Weights of a small GPT-style language model, trained from scratch on English Wikipedia.
Architecture: RMSNorm before each block, rotary positions, no biases in attention or MLP, tied embeddings.
Training: a variant of Adam for these matrices, 149M tokens, 4557 steps.
Each number is 500 + 50 x the weight over its row's rms, rounded and kept within 0 to 999. Layers, rows and columns count from 0. Numbers have three digits each. The size before them is the row's rms in percent of the matrix's.

# layer 3 attention value, 224x224, rms 0.0523, rows 89-119, columns 0-111
097:474456463483462463413451458503540528488395511378542437541469570537512465364582520427462443513616424496510522379541528504513426508568583424515504526476479516471421574509495462571544572501427436598573485484485490530468520471491560505477449469587504508585454486529478548521501451478475524473509488519538501482564629489475528589525616561523
109:504538437471459522589512501418499489550497495469505545538428562428548442529496550425588516563416554432563447489425536415546407571432468540471570532492629608501480593520466515451400446488408516453482483523471579545444529627549468455420433507480496432577518532482455520484410435508508445529549596542481492568525540423461509526514442507520
099:531561565442543556598509550466521470479467479529541559558487469631518467511528442430567547438528413546480362558487481451553530488531512474524480495463561515453427516418409506505463504482510479550442585487507463537447527467512507551480503476513530517477481522517567526459559399553416506489495584471466610541466486503422557475580584509542
100:501544441438569538476452487480504544547528499476454423457569473516509531581591461532506463565558553468550515574485505496538626427481449524475555500575532513439532487487483457499464536488440491408513566595464497464502497595479438502567518514569467386554600488497530462511370581447556441427509413510524497553543514470500409485458594554453
101:494512454454464458535524550544517488563555484650476566452552413552517577493452492537483479491509496503458585514501532402477359435500514519534402433429542471517472428442496424444422428540449576418419438499519491393489472457519465556494537522519530516492504548557535515494601462529539458432542514535544530594491489491466510516500505472484
103:514492566493418553486565460407485522494504427431414535523447554443487473450534510519491517540442514442493535492403492488564406536541568452444564454565477445488509455444445452418547437499367518462565564511448563463560519471575519422617472542454614429496484532442490513500469452559613513589499483473526494548554543452585577493540463458527
097:465543473561551504554412446500432457522472532442518457459572464486475468568519497468481576562572521588509605567491507499489434508422505458539482505451595407519616552578490460481511564514513465498568504550481537483463527439566561534530644507507452608484474499539494425565427605415515480478516432445491451523401548503530465539562415504502
102:574520414469518447578481461534539540573481485457486556499560520419499531446418570497512553601581521505408488522549579490497598432542547518517490460582539442555501460545610532465516498433514491480549522497541485477535431557579494468581518503571586491527502437565530497515508608442423436428586463505582511434539504536433543461526423495431
095:533515510561468553508494410477551502506544455501489559516417419507500472543550472487492459511531494572510533403453460562597578492619560509447459534473328493486514427428551581404445568532358409469518547554508523481395532450439496403470567507541497544518523459455422515554500521483414507510493460456470560551505516514495557384519477477414
091:441455396496410545485454516506567461498473505530407518440512552454381537524457528577491620490544518472417555509570581428494579514577464519484516495631460499478493494449548536423511448477500580512480448501458473566545456525514442429533457468503565459555559559554501378544566486472575440475507468537403486538454576548567484472490508456535
096:448448563521447487479502407476432511555472416427497602446460511533494437469567592494494602558599457569459474435504436591495519444489538469426393490426485448449505521450460443504473430546491576487446528503469473467453445507510498443434426491473522505592464502449502525400493449539513447496465426396590521485505546660497479412471442438482
096:440465499476522467425467482530478513539462501588478474531513473439443450447491486551522495519537491484419383534452512534445477476604481572448559500521540465575450462480504424491501557473579503445372579454447499465483523440444468579425529477524522544558535399550468459529542461546549519464494519454443485469472434476488516545406588555442
086:522492447510513522500544549463480600568519490538461582502577546486463456560518532470550476486547521555432545558517532545519396496568471534543466457480496475555510585404595504513472517521502441545543467520499547537553491467477450482478538481588404435450611491488545530533527442556496531442466555660513524670533485502530595436427543518541
087:426522522512492459431543460487553520462514491597470463509372441573441556578560441456515536510413493479470505535437499389597476510503430460538493515492453448574513405490458394574506468585508564478519514462463449576504519608510389522571512540542426486493558524413553511422510623408519520513427456482486582511504512559581472474524502502574
086:556432479467589478541475414432531399521538515480517446479587491459461493603527476506509516566537512452544549574451461494538579481455473491530501474502569618489468560434446552435519455547549536515548447558396464626539467529518505509502481546457561515461522548485493515480500529529457461511487401413551492445500556598561437586434435524548
099:357479433554507488472484527449528525502497568486555452412455539546450465506423565496546536515554592465478517442555489526396541465548608394523556478502459484508482470490486494520566600448526516594443535429525493433467541526419463494549519429426544496611501450578528552543485525484503488527465473523497523503439382522485452289394472447446
095:458515497486580501537455459495451474464481477520558540517446545521447600453417604576483474509512573417463494491439493413485524485439452504497589480552496543491515519553524515573555533463474508469526574484522455512544482544515511520614420358565439591424492405540519390554568546452493498566572455529468498527523531388501557483529565518448
093:450547452553496547523532470448531538508591519512549503490523516485513600485594482464483493505403386525453519535544486454494514476428635488469447526458468444552413518588476488455473513533436501543521487512605506528485598478515513591520579533477487486470431501532524445574567457460468429460546583434508537516526581548457494461571430456462
101:506521548549454427541467497461495598475511546428492604344535485503491464471440542470539463447487554495419580519609487551472506547516558453503439533414494499462464485502511514527561537496557598511553518567480474471536427456542476467493502411417569541570441478513433475561449608472478473529470448428576564471459563478469517439414446529426
105:410496402497461497419489528492469605504561485530526505504587477605512508436434525542525521564424477509522600530529458587587487407466500430468457464475541441578577421450570404534443556500486564562452540457605585502463480518553603478503550439448453485479608496479473494481507526526547581588405379589533518470412478499427536373516537459476
086:496496553500464520436483530518509393490455562525570462561581484461526576509491581603483508394410532509473515561516414468549525512553431471504490423461544577540541490466494497510477517573551542535468453472608517573458457490444464557533480504435555523348540623509484495469560435558610461486412427538492475626476540512532551549430541428562
097:478521559566556489410401408446502475557423519518523512481508556459497498535592490604497580525489444494513524453547559483517583570560460488549492488598412555427505450455464456440463503519475531576472415503460393442543456582451464475559452504456472515516446452415498511532473522525353472594508559499508528555554504536521480480427482452470
100:489530542566537461566531372521537505410515520402540577548364559556450520557474552527524496551546392518570470502472442548526550522441554449448482505416533541462547548530498543601460506505512506452614481551481489515598432591448566570479512517476533550457358510487480537457379468496479440502515430533503470492503494553461500530486480454480
103:517489432502490498476551586618542537481559560422437503554426493589526479453550511432537502509468459506492488530440429543422481526465540559435542540437486450561526449449532461416509597514529512379459547440485602481551470489461547462472488431467423434558509510473507516507493576459536554504522344544518568429450491488445514408498540548512
085:475504559431520510513483514481577408424509498524455498463437500594525476424568532487472502474411453504487459497445479541554507476442478439511522509464433497485605480465457531484456526585485488373495545482476526476498545499490528480421441414499475595460431522487395535473470575528512465550553497403455474486493529549453430482526368483450
098:560508494487546440499619481470534519426499543553476459590563528498552460518558433480470511532512472522501494516462470580519503520481482646464386504420451606429466447431479591531373495544502532524568481504562503463553480553530482463441503440512541487535547544470460493529490459533477444518537439509517488542567391498540512581528440481529
093:530494569468444497524453480479471434480502494510434526538581523378479565547431577563492573571466455433523492458526501522556475544473444592542553429501579568527527544473550551552474427504525591548491505444537533513569402540471477481547505480460521476522544509477488512509512431438454393514514520591448501455501562454506524526537420471409
098:472493516476584466449536520443512501554566500551394502468532508441439603448420476557472568472478494411428407421438448544449622480471419478505547472555519478419501529503539585558542552503551517439469605440485592452558433528441540476485412507506502433510494444494570520449581461484451538435524472523474568449487454495526422405466450555521
088:461531513454404439472575460487583566483499404527550566485469488521440436463461472489530543474472426471435585513595473464537446415490429472467533444511521430458493497502418519475460454509497403471459515470537471617454477495562473487542515474527505526446436539430534556509489490502476543430540470555502548589466603417534516547510638485414
092:544417548462564489407502561501512514497490528481504563513466505490472633526461546529468512523568598580374476547544463497556597445520474483471484442463488472526516516494540576570527494477673438501569541538582487485461404492463480564589496469522505445590455434514594529491553538501515511457478404487536512517479545454466518500500540527482
093:515467566533429445573509585470484457532471446452501518447511518514404414451532546436483505525506506475550490567443460529490492488443456497463453529507456537498533482428496505437448495531552582534517411516520446522557488492468492519556438462490440511448425559457482614511459477440482500514607424425475523467499574465540534595488454477594
# layer 3 attention output (transposed), 224x224, rms 0.0469, rows 89-118, columns 0-111
099:565434488506453484631447547559514516497593426558480594495509539490495468523415486595450476564530581500479548597456546427431524532482483442484541430517556534533545451516483495363446491445485548448550547473507565490543473469569528556511497536428567529452546428503499576507609479600544447559481538548503456471492480484565433457546515473431
106:508508515484547489481475464474517479452440534553545462503487493519448595476488511519462498418582474529492503529423563500440564443580569530611477483530467415502492473449481464532582518564571497524504544508454451511545530387475489469571644499468519537478509497441592499466507424488521540492548435381497570473509485560523505460563555533524
097:482414465540487561456543493572509494522411494450487435461544539448499450491470519504454495623513591439480580453487535533497545532521525548494440556535509607518520464544565477507485482522463509439531546531483506500496564452483511423535504401478516474581515520443586546536480545531498412453499433546505471476516582473496496441544374459570
095:466487503552475457477429467505506400422550506544512537537520523483498517466465508433601543355398434522517471454532512501540442475534543565498501530459410432569474569510417566499526530469605529530423505533518562505548461511469520547453501564511451491507498520511477483397507516461509597573546586470505531424491435487546581480447428476549
099:443523518562525430468576489430495467483506538410529426500579609500404435443569470539592484542481582519549443458546539658446510409576492559474485463506450575493564540498484519521596482517563539515590515515475506557449471474486495442553514461463446483503496499402517494418470460448460477522490516564498526460498473485543515478524525479542
104:496514392535539476550437493472481560470548521487570542534577467569519537489468532603423510406548562456464555563640492489416461417511507496497511498470488505502460545453428567500560588503620486555537473493589513571464538491480489552438551478461517548422493445499503475426491463432494516439525497501433464437545447568435573490510504581422
101:542576510408456430427514517520532525456553512544496505496394522508535525550444527546461455452488498552428433466517444394412525549416490492417551480464469553519506405423536533475460464512512560520467488480455496458553567578418465509477470519545485516491621432342470388501541463560440531528524497483527501458550440516537483465418551493487
107:547511458488426503476528428472406460416524430422475470529495435510457357540552542500510532609501496525456519507568460406498506508502549426479451539523463477526555507523516517509497485497491482540451520525501488552497494406444478540432530434570539448453429557436481569549491482491480446487550534530489479423464499569563444475475505501472
100:480475501575476476559407552509543448472507519455540495493497453506466564456569508552393584548539605431484493480539596529505543464582467465545516465466446536537468463570435495451484483476560542497512546454468502523467494532551526502564535399508481384587453500430515450513475466536497467568440549490529581478587456424491485585499495513501
096:486587423544521463470470590489502516450564549515522451506456507468501477468535526556606591468513507500509494452378447509501488544490430402480543509541482499542460487528564582491453626460418438534444475458441469546518524431420478599516632524534541542499599483428511436566593562478444519411527516539463475475469525553516496485475439558528
100:474524533476492481431526504429461496455468598494489405433569389513565421442523517417523504608541506500550504453535472421446526519481497479509518426553493374519583529510479537496476531517471561449482445567571476494495519405507472503464543522540466445500402536445503516508570470562457467633493551538396458430508491429515466433551501607504
094:467473518567491529533474441514471422528488426416506471496515479504484540545441479594432478485464555515555465523508514459442496514526509455478454495539481492416455474498509504558455519402448434553622469465470463489401639521554458520581440563529567516477392577563467541506530479463446556510489530544512452438411504538580463468482458476493
093:504541479585456428530481533502497460497482467561521623541528586543524507428623493526522528409543374396478473544517561580446531555539478519474469499470516544507536462650508560478545508485550480426377467475445506423456478526436536495607501487435567554432442477391425497520529504549530459495495481495482586493484463475555433463444527476475
086:442452457549511432557504582453523460562560585539508553468539592488545521459426513520493577501567526468511508450519519551534506526554433526441556450498488524538534456530511471453448522432451432509501430440434488465523432447458591527420480499472476507496586456474531475594518469624439396490516488433518456545469489341532465497546510504572
081:528565435362410441572510503453513553420544523556522486460466508475491503418443544433510528590476502487520498466519513560504483446478544555471509533516545487468582537500599391448573471497400566519454557466620503458569362489467535532495538504576396472522544495443531513471508498481485506452600511536437466572537505538540532464538486540557
106:525548493505525476425541471507506530535433503451538553484508484437480442523546548543411545547573499501471533501503500399565478524582542366510535513621489393473449506485485608459440485444519530590461458417517477514491452486560492593531524480462645504450491517491539476534553485454461468500444540538491518519442463545591569554527559520460
098:414497542438416562497473550556543462501572510458476488499472550467529495578402436531432483417468542551498441511446375508557511433484479459436559530509482579535393492596464527550393498410516449624593516492413480506452572543411464540483485504483523518518470537567494438556466491558545523478537566448484473472574524470446435518395520468534
097:557458614530634546487510432561538569547438554480476414518578475539453526550550445434483469610558588401453508435508634545518468521536443464595552537482489525531486547471543497594510462460499597477463501555419496449523541584467381426452486494467530498508455542495488424416513440533494387457400529504516568460517484468469514520496516563455
106:519502446481440482519523446455526553500548472426488547479553489456456433491483598475446482516512530502532512564497445374574525411514518492480510527642441489549538561452422500419473575543545541586418514459532551519484486531484504504461524474484584450501500465403443560529470464496490443515564527466497481440464376635479503651521492542454
110:549535486589487371569566520539510554525455537518503539523546544496524435466533553518497531451507419595442485534544430449486515538467459450488501450485470526521541483458471691490511518523532474609500409535536458502468487446457478488450474573457557512409504433528538502495514525478432444507450524469468538534432451477518477456496432470467
092:529596505505470517520450624454513464497509581636481513413493517507597592448452435557573495442581448428478457461463405576478495458495428504542538529481543539470526508486536498496421530514579434495445514527594434460487533508493551535497521526446398561494542431511488425520397520447484569527489509479347531550531522495497491462502486433652
103:544473403485439580460531528372525489482591541425541547442429470463496548460480483596503457539514536436534489479448529484587463438514499480561593484496480398440479544550535479449577528505543497466522518439542549578549384494481645566520459459493466544586473515420514446467473490453556501542479515487368512481561561481512556555482503490505
095:382428549437438506489609501483462498485503547536488493443489461470523459439530512375523409575535479502554550453444464490475578498521578505564513520529516439498540576428527420450530450555515528561491537518497488502568477526513526509512471446469474492514481511513417503468503415517460407526600486479441501515601445473505480569591595521498
111:514445610572442454562480589572470512498397518468490500529509550543509438481530538547484505483471420555488530554610428387536483522478499585472457543509437482479556446486346582545445457546382447531463472500481486525431534496559519454496540511482544407454541420558509578499497497505432421578435530398563530481408502443517481508610500452526
089:512465567437412487457443531503448551512464516525493488381503535508538486411487424436522475471494386541511473446481414454494454432532455564482519482432532440493561525533435437594413442500458407518557603522547480557496513545543428473494540520497434425553459469556489508489394496523498529495506475456534537518500521405422512489486514493527
099:477479483510431505577410537512431498433445519552507525461509540505513509416495462459559546483451411479517363562558577569487500503467574616551459551452527463493467534535473445546523514452526419438516522508563494474477446568486510465554532558514341435449465423447455558518332478538479575496537474475499584515554479505515469463465515521533
090:501568412490368538469459544509449440494568548540465531495497534489498479467595419546551466466506466508491391559394447567511518448421544475508470546519512511420492522481567479493516540463540356485562466567490458509484456473404513537475512587534419564470508465504423423437453564498552527391530467495414474567549466523525447443475444525570
096:456468393551451550470488492530446483477568484462479475527502505421457427488522445533433574436440520528610538486511515506474451469541553550450568533537451511492415523513453459541408542465425447527516461538433451571511479570491442474516519593497433512534494528597474451542464530489531547483435566566534489499483628619429498545487396480501
090:588444542503496557563393502486471500490505515559512536516542477552559609499524514559552450422477523488433431419539461515449543511418465477446400455398437534566481433560423548544386502470617383483467488622467595447489499502445527423503540472465500548573505521462483572453421512436450448489473529473459504543542507495450416506431480527490
088:470511450587424514548513527485512468488514506450514519504573457463554385436454529551528536488444520478520486512544402444533487486515499455470449488523439579531426505469417457438447533539477500536471482534381508468513491462520532477482491481483518526469561457535496481623393542496490483457435564572514514434506539615545457528495424474472
# layer 3 attention query, 224x224, rms 0.062, rows 96-127, columns 0-111
112:567496463482500545584585458459440512457510457502477494537532528488528476475558454405446539443425511472511448458495463500571453441676528521422502545479432553465465500467555457524579489555446499522457549414490519541524492562475532491491527575482554511537481407584559591526510443410457547428584456489518529406492541510485580459522474480445
108:410499562524494542493488474467503501516472558523565499492447622506431465493515492575401388490562490543405542551463522496452553444502455479624465516467530501570512449519491465510499463501566554445568520552496585471478544453436586540518458495544449579451513433420519495438508515487448317524421399475434511491514508499314456449485493451531
105:447544451447533592424509444536493511593466480445464455510546578509526454462533432447475489462481584531489504584465509520526523470483472488591410624559517542515503492489447519487544425479581573537435521522569547426508557524404553500427497535537479512494387458448457495491539487491469462457427472471512472410496491537416526472486456440419
099:513508497521557489429398521533457541583515564512497475421474487497457550583491473629522415529504594463459515575521481555430560509415478489592442526535539439515526490593554514509467486457538534513558502499439519515462573542465456512516422434552403480437549497508552434484454518580482499507470473540457502407474450451440399496485488534576
103:391481435452568537491454520542493557624480487465441511420537566482436478490529463460468478455462583472473469554443464556484574398487477475592471543481464513515515475477476487403523449469589645546494494489514603511414558481468525482468393494494407532429422506550438512521514539544497498572425468441527520450506476537424492501474392441520
098:536417502477536451510473538584524548488560569569522525555552472479451562547431566527566470573500509496461485521511479495455540568509518510527543489537461382493580543488562499541521519514527497355524463505410489493493526485497467546566456403544394452445536534508555387478435496580493544524516440525517507483491451422507408476518479550575
109:605454580493429377509533470471495515460518610584599505562502430451517529576440536537548465536510501514519499435536486371491439592474492494470520435550493475417525498467618580560535489567439441397547552511437461489519484470552530504544570447450509421512572541492543460503458464532541488482587518559472468533465518448570514502551579546514
097:592526503541399475536535457447519517488437501459514496469489511501536468517606518482517492512540469481497491488455515490543492578509470504379532489523517559430493477531497507550462499538371407639554525449457477465527439500592525459467599530460596579535510508500480461555487429465523427394529512511461391528470453553544553514471611538416
098:531493535500516431529427512446531518520561590584562460485579419438528543582473516538494477607545495484517545485499495483447426575492483492496574434517471473479520424517552525569549483516481466474542544514424466431496483487539534456531496415467521483527570616480564472543451509539572489503559442561493438496516462425553426521491563570542
097:529467498582484456525534460436512483418622561446439508564461429469502519496510567513556500553508424502531491483513481470514524544438473543444550404537438522397527491495523530528554483600464433547528596468399431445487515471524507572497550424521572543601548606499618527468494450462527521452563493517504488531465495570597503536484583588528
083:552461598531496438531526464440536424481552515480376443477457492498516518490589611523541466451598457563535567508417495473539513553437586462487513432452461423435480525518444539538503435499531572558501579474476520469488473508535454548493580515471515513529538466454464544526542531511614423515591497491507475463517449540498561618519551486505
109:510518439416487522566504532519462447571428414497488503470497540555478448467503467490452501321477543483473511538443518550473519438552530509491451584520522483532490527491448476451457507448524620580422430504533565540495506505490514442475513534509468505417420431534397526509568533553488436535430570456513510430509516486372543479494398456463
092:541447540526459514440479443480506565509451539438480459450454585542485465444546498471552485402492529586449449555492546502529567468595542500510445539532517486511534511574438439471388534483482477551500517499475509601477504562523444555475466602519512434504485408500444544489474395564520469504472485451508526487506461565453575480565468569502
104:490591463492482528425522507608500511545509411518426453486515524517469476461536485479490526373435586425523508480431505468528528532464480467507523530493450513511462556547445518452399545384569546527477505508564511526513538600495523468502459499487473382370489401448549553456482531487532524515395521435483529478537502521453491447480519398403
126:444583490465508562474458494547486504574478378445497502433502550593424436430569461481466504462475608516464449491568563595516507444531494534543505609474565493591525516518457501563472559434507623497466448550601529531541496534463468473534409450428423537474389501510409495474487529538475536549418554452482558505563517480442482479470408421474
100:519533452386539515438451480573503566484499537476531563552532498443497566454472538496395474510467500563474533392561482473515434449467611419536509516469601481539494495497506549533478422506547532428455546548592560415595455498508549544542427482576460529454518444424538551553520500478458565485493478481491424481558553459589584447559480510532
083:541397531504467458595572525525533504408493611581514473506488433509446547526477514501533427523501402557417526556427559442492519501513409517455389486512441519584606458479588487474456440568420473550561552543378484569453468481470569515469489550460596443471469468500473500477426555456499481489533497459513501588357476450533427512494540531456
094:477486600547560428508453445461599435466493486502483449468429482452498500440584573470476468501519468501501559428440512452524462530379518455603499444548535427423478504538536667471517496468523521516477527427464415475483459549484555578477518486517496509575572509473508524587559514536612446484570577490454444432470458537563484488535573501507
100:397446505548561508490530480608523452515496518424404454470522470557485506493551415519499473518460594508550480531393478484580603462445513475556497436478434535535537517548453526524483525529507528532498381458495470487454643516483485515488468460416460551506436376474557525389453451444440426562500487520509585518500482509470406524524496481484
092:514435521580502536427523593559587457543490479386496463412448537489518542454521514450564565512502594421489538530431521433543582525568467524488361530590422536500505482559481473506517506515486485473478535448386505492466551532486538475464492556466426463412488469393545427496471504501453435511509522437498604487551515557504561426532561430480
085:556563540436565491470407529462445473450491530453494578455544486366555513516425573414490537477456544467524504454449529473536445557472515427505521388594445551454445502499494575470584451492466463643474533521471535509519537485510523560512494532499486470595579564457574496599465456446537620497542517573464513561598438541477561549555543568506
099:531425611522431486471532468557520475469520532446523408461427507574433423525510481457498487527512557515560421487517510460466502488495481616500463553463501437559632499571498492538423497480434494436534546497472548477530557436507465470535504539566442555482457465463424535506537462555584395532475480515552497565566502440429533503563345492483
096:567476499488516457509527525558552486479375458416460505482494540507533509496544509494456514539528457534462508514485518455515539484508519450494433513594507488479515502522470522534499466524606460500502487515552497475456452550539582544458482531452475406561554460365616507525520485436485498411534527428581639531619461578537627484492605409512
115:577561390450417509545438553533528555450446451489587579521554475457528502472411467564478465515467540534538534510619447507486411491494591401529562488506487543501417459407480522463524515439483456549455614567453526479616491507536439485521559483579489474493527571501546526581473496494474574482483493535526477522555513519603544588527583528501
094:544552500420577479542431545482570493489468438532557558597488496479512527454502569423467544569521460489479530514586505554477436472499520472473555451564425518428488541428558563393499446480477516440391571547455604547501425495521437547497491514573425455520571548489615488512464524453583583397543476527523410550553551492474471543533538629552
095:546535404445445489507537519573412549466516475423502590535537494465504487518401420574449557508508470486463451528501496441461447464510522430494472517577494477514423421527547432558528493509548430522495541538498576502462383419500500494507535544532499459519538568506533517569472481420410520491513534585561470476528527517492534608525530479566
102:559552474478433476537523447521475476459494486476541585486480477507546501533461457440439443500471509455487442476535512452556460507452569487465549472540532503505430488512482493456410493415521447547496560528521491422627433442468376504470541472596517453497621490543468527597432475503538629475534575572466452547570537463584509562511546522621
101:478475446565538477488617483489497464588538540479518387515451516522458479493523478533531447452515476486479422521412525552491544498528511546490451504450514453545458556482513531533438564502497525545522443469552441529469588549503501500475543477389546451488423391545402497389584476537519459585450466589389560505437456462502420383427447489467
095:410471615527543564478503517548489485504525542464483496439508488519475449462542482454499475564498517443497548493448555445503430589551411574537454530544447452523585531488577477460472475564403494516522504434522427428463544485546526514525442537446410560447513584448452419544497478551529444587495499491541529485517498548481482452583429511496
095:476501576523512568486498456439397541479422494575536446484509514516484476503586629643482466483603508483464490463432482447441477531445465445450514466438467529388585484422365553472540594525484482539419516548513517485467412500565610484424519476456547525552485544488419541526588451582465452487504436468534461527451459444470499441447473510451
096:519554477464521515547517531615569442526403497489445567506445526493453429540434484425467519532558439440541598532559507448516479524561507519539539539489505496508480525430525514560484496546471431429585594490462507469526491516503569463500572559572471563502541534416513518536479530422464462524464447461496454501567512450517607516514564554483
126:620517498444523517504467443588492480488443530471560564558471526502518469566448497461420488552465558535462518491578471535481390514489585456499599519521506516453502486488514511486487472462428521479475567551445566394573447430535414542586518502522501451536569495535517532609447451520578564532542527509539419533585590460566545597622513591572
# layer 3 attention key, 224x224, rms 0.0611, rows 96-127, columns 0-111
111:511464551484439466547460543516521502507640470569543559544589458417542510528402470553542443510511566539563526493561489423528545545373548472476489395499548429433529424467483533480457509549541455506512469441583411490544465543559413508533502459506512495484576463534611469470521484500545573510495502532407459535453520454585477497524512537478
098:532475498545516495588443511418539532561421524550420466571579445472571521487533481552541518543510463439516568500531434432519549490505502500381463467527465476486523475565490575481448602530488381521522467427410554506562458487494494559390495499481474483603454427524418564544490465611509563454517556524459481453519491432506535471479508503511
089:574477460544493502494488443535514599494533485439463468445392469511516582489517563524540516502540443501468483510457475502535553452578526489431502485580436503571440594527485520503463550433523445539470504561494499467508525412500476485566420513387480532515447493466394585515541525522510492566491492474504480571561464490447526421538552485510
109:486538431449535579388559404575544487477407490447443486562403537578462463416560501434455469506527483488408465529458610518544472446542483513566459531471527557552492604423409543514480417491423542497527551527441538467503465455453471505492506525477495534441527501399492517484473439546441361508490517440512506520478541576472543592441528454520
112:480491418431571560413531479569507504490400488508494475536398525599450472400588490466425496515534466405472528512488557513550426425559498526537467546522504571525518525458441452547500460509470475482534546535509552477473465500420497499432491530451471534517500497362461473484474478551495392505462493406510485480512531568518620597455500441556
083:497495545483516458488455391575475469487457554529511526534471581407450437495518509483425499486486498354497508500558507500499430439502468523579465484428485510506497426524527364531559453544495555562560480542521499515554354552445556511441581560483496492499524552597497446500516462460499466464513483474529480431473543477595469608447465482438
108:538513509544520456508464499476438490476598552576549523448578430436524507563417559563577538459478491537571470488572477498465503507476499494519469416453518410455492524564555536487513502453527482462562455505593541503476512547566556510544491449561571511488551496621569515510556546437512566507545486558503594485464561429477450431467468526452
100:503517471559467513542456587469491554568540561480536510484523445459531488490481556577590479557397508571611483526537530414562524440460468480464461504502466511541487580536553571381452527507574531412512494490537556513441565542622496483541468469547526454586525464567478579486527463569499503467525527531450536538508517427461447436547561497442
093:481508529520438490479504542467438526531524504492532565552516439443518485521397520533587517490414490461500514455613398440486571441462507589478493447520470500469440506533585466513509450558557434465572454479528462506462526527530542496552489554565548402537581495548560503477524491443560569458557528485381501587509479506521407449546493550432
099:508497502524448473548426523448472497551521553544510521523544438451559478508502533588597475575446498543556494503554470447503511469502504543453496382552563414484477484490593617474469526468578478466481450485563525478493584588534537421586548492528493429505555481563556637414600460448483573473549473488553539522481482484465464425471530491455
081:555505436479562549532440566480428491511589507488514595457526384567544490603538550555581523536497543559501454435581465498489447441451481536461494470520539410475482538490532531511482559479505436427518466642576567489499570548502500446514522531486494495502527449505510666408519510446443523476545521457523498502453522523381515418535478528506
112:460503468462545587465553554538546463495435504450452439533437470560476468521558434403394469514526499396454500572521570522571520495467524486531507551440567588525502454468387436456504483512510471477507560505471494533566446482436393553515470490480469531554481523422468452533452523573452433560492426454481445412444543466552561563549496475488
111:518429394491508552509521527559465493513515463520453491514492486498495576470527544483428477566495450591454470490578528534492439510425505522533506593511483456517467485469427410508428532482395483462459486586517545528493483418452460458454558536503416536524496582432591537512466462539472487521461579476563474408490503583465495480494466520653
090:509447440496582506467539431460527411534530475427474471523526530539537436490612426413336524501525442522445554520472562511390488468531498455554530620408508584512581429545454505579578467490507561494534491456440511401508477468514491486488529419558484610513465552477411364556460491543427421523522544481540467419392528468529443561525468552522
138:428556468424473502411490508591503473526502486506499461525467546576459522495546485485431471471500586523425507592412497536558544475554542463574488637474558516611505487425460411567515495439466544543500474558464542471516497434450512475481489559469395594447502546391490419508503512523499487511372489439523487425543516480534530489499452509469
074:503441555538543530347444493572510522535457584474446450412561470471508575470373509469515430486573471561555540476414503547550444652494511496512467386548450510443540421486574429549545570466540481489501495546388504446484448415498540492528432422518537536544527420475571410541517523472519550499455541491415500494504477485448424471489458570409
120:491428523565497475507452488511469445490516519476539498491500483491507482517447563619649460486624455468645511499531477510511541473501445571527490463556458497395597582582510472559459507523469498436523455469476532489505462481492551565560486481515501484513543529530562400431521499472511403422542536537449526480511531506479459414496552429508
085:521647445461534574604451530470444487513462446543506530455582457538502420490497539559487531543469539529497447500526536590522487399498540490512454489433531489541379484374459528507483441415567471459411492622539561492516580535492415503509508540531492496465475518452542585477414421424467502524498412467473628448432460507487527410480541464418
104:494412438475428487567525521480529434556470488453448513496444526493538570477534535562533487469484486403447441509474513523511539516500547565436535487578549516442517528560526512565547352486502504479348514488522516437453569510487564383520525458564458474465350534487474395461472482456514493421516556494513539492508397526497485527480531488447
086:523370519511518412498555510532553480477560514403436545537393580540488507534492483597498468395485465473495526508511453446561544513432474553527480562538540557556472605585473488530534426470495553529513476503459489509414556501451449516489506476520500591501457515503460501494483424567555398532524550451513482548434500594436499536461498464594
094:491508475401498461437473428463557505553440532506552534485540402497503400487560459516469480584424441498486550477488532418477473535522484448481440405373502558502465497458487546426564495532520501510527510563522518441565479551500511538461461537518528524555404470435506589550469506516479500557457564557539463547520484596493501451426400537461
101:478410497520529510518466516562477478571628476520489500467501460539468630426444427503569486560522546469525483560532478515533435476426497589500434452434527537483515532460488543481446510513490434601522535511465602535528608454489446488603467446493434571505460480552439556424524382378512526522523513479420559451544504461425528531527437513448
098:503420505545588475531498525428632431542453444450449517469481557514489403498491540549466596525522429540537526466591508528476470586539466483534474502462579507395522507512455403546507456512482520459537547499402494516416484532450543485502486421478573512493546537492528343610458542542548394519566582529437499508471466576454578558464512518539
103:457439497493587510456510481420564441497505524498502512499556457442517516517442472433480459480542451523571606548460453486535544591463470508472504432512494548430520492583524513482488514557497444482518520547456501476465394499557573534457436465520552461505559409575539580522518607538538555475515565572498426510574555522509508516526500576612
118:441536514486562452499466454441599464493409555504541551585618528443546441458493554435416569565438486621476572448509457507446429510444604427562491420435546482507455466490523498461522493462550486530592495520530527523570391548529422556532521505487456498481568492507481518540485481456416575519600492514494405476540517408549564578527528548617
102:504474526518494561456538504517557464492430464458434473409558497471486514514486516484518567430542439511577571521486497483524534569485440477463492410553418503403565447500467469511496501563447460532493534505486435478442372458506581551457442476418499511514548429533522479546498519551516473552525556618541524497557513567457608493517448520546
099:556547513473472520432556521422493440427542468540487477476559483478525441531477447439504531489528424515511602504498490451516429642438488421496458439517447505443558481466490544428489568502484444469562555430451530474516522568525530506510490456454451464517502425447493491515546520486513560491569511503498349511527516485468553506529428570518
108:521509536549484499483411509570484535533577502492493434508456480556468547491536450517557456462552534464543416469492554515467540517576489539433583527499521497606505571525502493546518474519539530406421519453497426488563592477464526484528528570517439497433436521476379436470509487508501474440482518459432574542447446419523476506507587463401
104:478483425459441500561513438539442535517543516513523579353500522508505536479506555534497454562482531408383570506534407528523509485493610582518455559473527506549480566441456564502504465507528529548437498517526570477532555482466467488554490501500448581546478510516444551600441404491450481546454438514500515522498467490462509492462469491463
105:536499390496525627614505452506419562616513506483601483539527471488500536503478508513488503561526618490433461482612548499398555429507484507519470519485495524543440512426512464418482444476460438418521515551487500541486502521512478517464418505536503457523483600518419456478503446528503538509502514562448450415396476479538459413515556467500
090:538433537531559465449522481389618492441518525482465595417453530487510503423442542508538504449517459510488573597505538553488557493471545557627509507501483503499519469581487462497452465498544463562552512466440496568423413512560525555510447519471538455467513525594449518651495505452514497586503548506517472494550495511543609531483494589530
106:507431535483538519388504507461509520450487504551492556574598444437524492553420486465462513553445462599549643552492480414515502522414539484518501435444520437446496477527514493476507487532449447504513554518455448515491454456557500474526457428512456533488538419464581474545526469478607586544543530462518375472565566500521525548583485570486